Weights of a small GPT-style language model, trained from scratch on English Wikipedia: local attention windows.
Each number is 128 + 24 x the weight over its row's rms, rounded and kept within 0 to 255. Layers, rows and columns count from 0. Numbers have three digits each. The size before them is the row's rms in percent of the matrix's.

# up: layer 11 MLP up, 640x128, rms 0.0716, rows 518-564, columns 0-63
# down: layer 11 MLP down (transposed), 640x128, rms 0.0719, rows 518-563, columns 0-63
up518 104:136164111140119111081123180138106112138130078114123140143091127142185122133158108140134072083097096159109130137113124113120127170113127097151083162115121136115125124120142130129118153127123098
down518 107:158187111072133121090138083138096125117134132137121137124163096105116149105081134155080113139115125102119116140148124113130130140138133129142118144127142152076116133148119190106158110120068118
up519 108:147110148151081159109198156110084108130133116115104157139144134105140109109121080084136181115085131140135146103157118127133127139103128150121110085144111136102153116188117136118118123143136142
down519 113:154173149091082142128162140098112173146165116105096149131133203125110119157141095116133150099149141102133114134098114116105145106122153158139143123145155132122107093098104150148147111077134105
up520 098:154133121180155168124167083129074105117140140150134129146084115121119157117068140149137141157140145110137135168111093105114136133142174125126121135183101113147130130127111102129134147114109136
down520 097:142158114130136154126183137119159133124106131129145116161120102088080127124176115154164126135104139106104109075128124151139145103134095130131144111117148143114154070115120064108142120107073126
up521 020:099132111106064124150130174123085157113143109117161150150119100114158114146136123125125083123127179162129112139142110129137171151134104067124099143112076139169104118135134145146127150153162186
down521 018:082130130138150126105171143101144105112088157157114163146118120114142107175175124124102123162171094139144113118137133078143080121090129137121150135140116136146114135160105099133106132137134119
up522 101:171100133159138132114122133112092171153108137094078106175101130127134165138141133108131168107117170126150136147160126141088159170150107152084131154131164132170100115078129138122135129110148159
down522 098:125121159108099117145117113156098155095088120119143108119118128120109129134102126092136107163124075144101140114149117120165146141146088128073108132077173155129092103083133107112164114148141185
up523 110:135144120096149153113214120157102122142112170113143105146144113142151123152149118134144114120116138174127099122109080089076110140102089133119117144157154122103100149159165134107137121104141168
down523 121:134144068096138126135122134135151120153119137099112151126141096122160130102133118127118119116119115157133138138147134137121105126130101121155154094111115127108147123141100127150096131130128089
up524 095:135101155122118114120126125105103119116106179146105225161086116152131193107121101157106151132157136140122086141120135145131091153145157151101141093125154159146130144127136111105163107066148112
down524 095:121112163106098131173146095129082114130159107146156080111092080139121101123199134122147114156154121099138133132128145135124148129151154129131136162125143121165133135146129128148149168170145120
up525 094:136153109161146150108129143153091125145130108116172087114121088127138116112170161179119121142159096110133157151134112141162132121125104161104103166127144124169172151116140139117097133142125103
down525 093:106079105160130152122126097148146143107095104128160132128168102156144129113159153157130133137136158125110114124110134137145167116116141167095084145134088171100147126109090090124068089128154082
up526 134:140141123138151134153170141115144096132131138124159099118100168115114130124092140155149096111102127158154198130095141125141117099108171116129094115122107129140104121146119138113140063152130162
down526 127:120122140078169140070076094105122146149122115085102150135140132133146134115103115113128161113124143099126118088104102123124101122118121187154111119099122166148160136164101154110134150192114142
up527 124:090152149115119095121149139137151113140110098105108170112159179164152133117081125121113114118157155100123094136136125076118149108132130108095156125185142119092113101159168136099072114183180119
down527 119:076128113117155127147137119119100168152157132104128095129169153113110139124101108136164107085135123113163097148153111111129135162155106137120100107100152143134140132112132170140108081140127115
up528 100:158139135146106132131149135085068141129121114165109133181151121150136142122140136110135128113155149114100116121106173114091138138133181119122118128112148099139151100101121132092104133161142162
down528 099:136122150096145146118170133131109094151129152120152155139120161121108141164124113117114086175108163103122115121123099165139097117106169138146099109111124103107147115149122165153119128119131106
up529 008:117107125124131189140101131125133121158125163159169143107132118158098084098088143170100132125111104121138129126113102167092144108110139120190102076119096145149096118127115130142133169093107155
down529 009:091124121108104111161117119120137135134136154085135133091108143097141134124110120089130140148083140120176159114093120141105097107159096134123096144159148092138104130160176177108155115170135142
up530 104:106118090119141101143130164127077130106112111132165118135090120119143164121126133115141095174122126112121141094145121141172117132129118153120126162131144087131106159174136111150169121128128091
down530 116:121117132108146161123090121140113118100157121182067087151128137135103098106160102148135140094163123101174120168133163100130165102125086113140103094077116129148152114158143099108150141145118144
up531 127:167140126110127122165168114113146109113143118108151145136090134136137130131118120072067099116111124169109155106138143104151151139142154148121128150111158108126138113136121118131145106097149140
down531 146:140120137122117152102099130131130153132151063106144146149079122121142130144132121094077118142157129139135135117127110102189121136144186115089081117140141141124176104111123147121133110073118101
up532 101:119134084120187137147113121142148112124141141133141145105132098106123118139140118131154125132115133122093142131113145162057116122175102136107121157090099121107126094082086145142107114110172085
down532 096:135114140143146120157148153173112098099157141107170151130135128110100127125124095126129098150111142147139109120127170128106111129096148162142130090071123142121144058137067134166131115137098115
up533 084:125139088130099128115141082072154093083124170174159084088106075141114121122116104155150162093119108149133145096117148153164122108085099130160148052114148153115099113108133148123093132108140142
down533 093:157126125132110111179089085125106141111099139098154095151146110121130135158052126153112162133152142107136149107095139133119131139085132081150114107127140130130115134107131127113150142122123136
up534 099:137132161155099152160108096132159083128098103131115090130133154152113108164111112139135141114119117097110124154121116107135152123064133144116144143142113125131136145188119125148130115169134130
down534 102:153117133124153113121134155107130139102137089102145131125173134140170099145112089147144136110108166130103120151133139119113167142142136124117141131138148126105116138086140129170112160112173151
up535 100:188144159122122089136140153123136136125142121127137116105119135119127167125144130093154141137158100138126134131130111134118170151142141155085130147134137158132141171129103084117144169098122137
down535 102:134128131142111150107138125098136120104123096122153140149164170168082094130121161091134133149120124156134127147125135118135121147099142136058129126130116125120066140163118150107125102148167114
up536 093:115118175116135125123138115100120150151130120134146116117097150128137137120106161154110123145140195149122164145074126130129128111095118153133089125129154117104172139153137182162157149141122130
down536 092:074147146141161135117143147124154126089112138144104091113175180095157150104163111180107112140099136149108112193075121122142107125138137146125172092095147132119127117093101124145126132120113124
up537 099:152134206127152117116131160135063170127150148130139109110133149128138144114155090142144141120145086091111166096131100100129112087181159100097189137142140122162123122155136160142125185094163093
down537 098:123123119117098077102162130118079113152122092110135128076201126139126125126126147137095107100107099123116125137131110156115131132123115146080143178135140126121140138200131143124119149138106161
up538 099:106124135140114158123140133150109121095100153115097100107133098105082091096089169120076139102066153096109112177140114108122138097104159140116130131104151134137123124166123143153126133129126117
down538 100:137128131113122089115099127150121124087138095144115153156142128109142160115095130147148146052084133147076127124084095133142164141125132116132082142099126079110144135133163116116178131160123140
up539 107:166118108115101155132140131096139139107147120141117116108128140134134131079120130131138126151110116123111135155052137146157080126145134088113147100148125105139106149100132090128132121097116153
down539 105:082142152127126130120126100105122145116144074078139173126142151103114143128119093167102136130039168149130133135123108123128142131117155105112185117138174111137130116096110121174086140151169145
up540 090:113131141144095181164118144118121140132122102111055096143168171143105140093154107126114095132116128150121155096140123135119111153143108145147097097115094153110151081094146098082131141146113124
down540 087:158109140110087127127124156125077152120124147105116171110104170105131151107123135086132113143115117122135159129069120149089140171114109148143108122149123118154103117123149147142112118139131116
up541 121:104136111149086121050125154135121133121111144096130115121076146129142094102106140130139159116154115123141134124140135155136172129097119121144140097092136090092126151149100122116116139124115129
down541 113:091167142111133095155083118153129106146145117100089143123170147128129119120133127114111118125139115114104116080104091160151140133111138146094123152143112125068136118112111124108128141116126133
up542 095:110118160126141106100158084131116124149157149135145146128141103128085135097119089138165145136120073105144114174158085166125111179142118155145144131122135126094149109140120130116138116120166121
down542 090:162126092147128139153109154111115119111129132117106104106147135103115137111105147136126087135101135099192103108128068123155131134171109134099132132137117141083112107126115166102174143121094074
up543 103:145149147166125105140166140128156128124163100142122113134098153152120151151150117076124109123141111136164094118094166099129102137099128103129163159109111128103127109148120120134095095126101127
down543 104:123116140139097139121073138133176159133123107158144136106140154137118106102094104140126111176152130166128103122142132161125118141132162113119097128141148128082115114155144123158076127117150084
up544 110:138143150089111118129118143157100137121113152144131117128139125102133095135147134157166117112121150103133173176145109107147165151179136133141148135165152109133116099164082173129135135142146130
down544 116:123149132087183140106102152138151157109124138131067176164139156143136096144078105110146147113147126143137122113135114132086134118099108147135081150113143123133146139116105151144145134132127081
up545 100:173130109118154136120100137129101155108141081135146119107161133103135136176130137114092137123139144139109138080134142121117138113146155078136099127120154100159127133101166151150131073144155102
down545 099:137070101125111135102121102131155130148115151150147111119160125133130135126106114188145145110110098107141158108128131111110139156200107132124127109116131100135123144113124111114096184156135180
up546 110:138107114133125104109118146121095137095131130156147158156151100131126104120129148088129084131169158142135145154138173152103155163179167092119114139138129117109110122135133114106180140148123087
down546 113:158092168086104124110096123074128118086150110184156097137123093148131170114145123117132132163129122154145136164101154139122127142161131087124143150123098144154128112135129078101123149114144116
up547 096:157128141134116141152161110085146131108159145124163111101132121149091134149147097143099152135096141108144099095120146113124138145138137129141104095092141117131105126192142158149147091147111120
down547 097:118080117144160123154131087091176114137137116136130108100128117138143136112125119141081123127125126115132126153155161102111150192179104141119123100175103147111117129097154110154146107138157115
up548 112:112154131153114143138119173164126112135161148158131136121101111181121111120111125137164160076177145138114138156120130149129172132164130129106082117132114080142091126127128128105139171147089111
down548 115:119148145086149157108126151148168140143149101170164102098131109141077106110083121141135122138157151140125152152175093095150091127158161103134120165149127104132131126107198149158135120128144126
up549 089:106128090130118131072171116085138081138111078132108182123151133141086097097096114148141076132131108097101123082139131139140125130103169119150132149130109144111137110124148139112132192125140124
down549 093:124163129130062141103124092116097143117180097110095149132124095139142165149140144145110135150082092101118141122151115096146104188131106128142134134150172126118128129119160094113136126131126107
up550 100:152141127125088139125146099112140082104144134178156094144128090113121079148098118117122141116158123111156109132085146158155139143174119124124110110152137153087101101148108152107080092121117120
down550 110:114166114122085133116125091129146139180135101146107119166107122113172075090111151128146135138104125107138112103171102145109127120131132092115126097103105172104158129106134107110152127108109106
up551 085:096110120131147130102135147118122113183131173114122068100120149119103106136127122143155131073143131126139117106124100175122104157087147124146141094127138106136130136071150163162134170111117105
down551 081:127109109132147085138101119143117116097146113095147122161100151100107133125106163114126111159126156107099162138140123119114122089156124106148150112094163159127122141148099131116151108130155110
up552 099:168182127171134152118121150123083113151137107127136105146123114137126125153117149110159101114113085112137158143111106147158092118161143138157153112135173111075109097091124100134096136128102133
down552 100:175105143166107118145106158129128113169132117126128141146115148170086120124133108107134085106164128122104127133151109152131116142146176112128129120177121170141117083136189111101139106167137151
up553 092:117125132119122087187137118071129131110123126168162174131071127143126084127147142146148104111097141134149183123111145164142108137090163091088104108124096147128121128160145113142093144149118144
down553 092:121143155140103126177139115128175133112115156131138172129151111148156091123167090113135112153128161105146146112116110156143101115118098113117139123171119143164108162173101121109110138101091162
up554 121:122088159166127165125120139135156089120077131122187145096185119132140131087095132112103092116127133153082119167107135141124191117119134112078151117122162102127112161123153111112087157098130109
down554 121:123121110157105116140076134093118136124137145091170107145163094148139110142146131128097150116096149089122115143087123127091122121116121171054107102164129125140075147136101118121135158144111119
up555 104:095113157119104112157158152120136110161153086147140121137148134120117130154155103120146079131167083126108140096118140082106166175105122140133117121107125110094154099126127155129141162135169106
down555 103:130109174154085121174113118107122111102124134140104110110140080126126130128145121130087156140128155148139076102092127104110130169143119158159151097160121118162138099101085128119114137136140148
up556 097:122134158164107146096139120121124133072147116150111098146121111094120152150104153155124110111153146157165132099104117126126111123122143120097119107109126116103095113115153157083076131149154138
down556 099:163094128134148129155130143127121095112149105139082096112114126118125146144118109127091165097144140127126155085107104165101114092086140126127121142143152127157168128143106104156119090140118145
up557 008:140131159120123168119084106126122128167096096073098143133168166117138154143122123158146136132104068087137106103146147166137109171152115120131120139111139103161101119132119163129082076152157105
down557 008:143100112130110104142186191117133097151146129119174102088140171151102121112099157138137152159135158094083112149197152106131164145127124120157134121161140138097111106129127109123128134113127144
up558 100:132151097150075145179157119114123101138119119115116124169126122097151101132125107089113162104080120149132134116116092172147168143115136112093109160121131145139179161148115153140117151140134170
down558 102:134153124148162188117157096142178150062124115138120119121118129179110174128139126110131120145123101163121143152151163108159170081144157138124142165150135152118116122122083159121141163092127132
up559 133:128147110131164083118140160126152105117086156134123140155124152131085158098137129152145078110112137151153132105170147093140149085127114123145129119146125105129129102149118099121168120133132129
down559 141:137115152132076152102098104122120123090094130155135125139130085159176170149156169119113126103127134112145127079141090123144116123143107149137140111139151154084108124121117175105162119103117129
up560 104:166103173155129132133126159134110088098125141153101101090182131123126175112144131118157148123114167140135160158148131115120089116183116114123126168152097129124139075096128121092144144121069098
down560 101:136093180141116128150154129132122121139094104066149164106121085158149135125166152145102168127150114120180154124088129117102100113143111138066096084139097068118092103138129121130118153119100140
up561 085:173165119121114116153131179049120124138086113158145123137117097157141113117115105110128111160093124127124132166174153120139098192111145133108128125121149138088108125135129140091135109168137098
down561 080:142106183145134097125153093103143085168136107142132114170114147132117133136145099114084151151104113116142165151104192166187118173114124099136103125129130139089099107103088103101136119087094110
up562 100:096130151118108168088127135168110127191155131126158147146172129097142116123141145126154115132105135134153111085135114144197081096162152127084131128108134101139175104139156142143109165176155115
down562 095:150135122140136142107134124160134176149076118130135121133124124147120140099157123077101170169178086119104139137115159109119092133126150109159146145103162115097122196126115117168120152119087115
up563 097:130140106106076115136119152123129084149133099099135104148118112107121150150106132087132071123177109083101105107090153085158108147122099098146108104165112090126138174167141162149128150133140105
down563 101:092151143134144142117089121136052110139102147145076093145103114115118108128142136133128137166103109113113119112131120113151175127135127109096148112099125166103136080111141111131107116151120139
up564 090:114105150088092118115148108138099114131136129117101153182177156125120082153099116150126154163162078101110122091130138122146149160091121140141141098139112140103142121126099106179098139112116158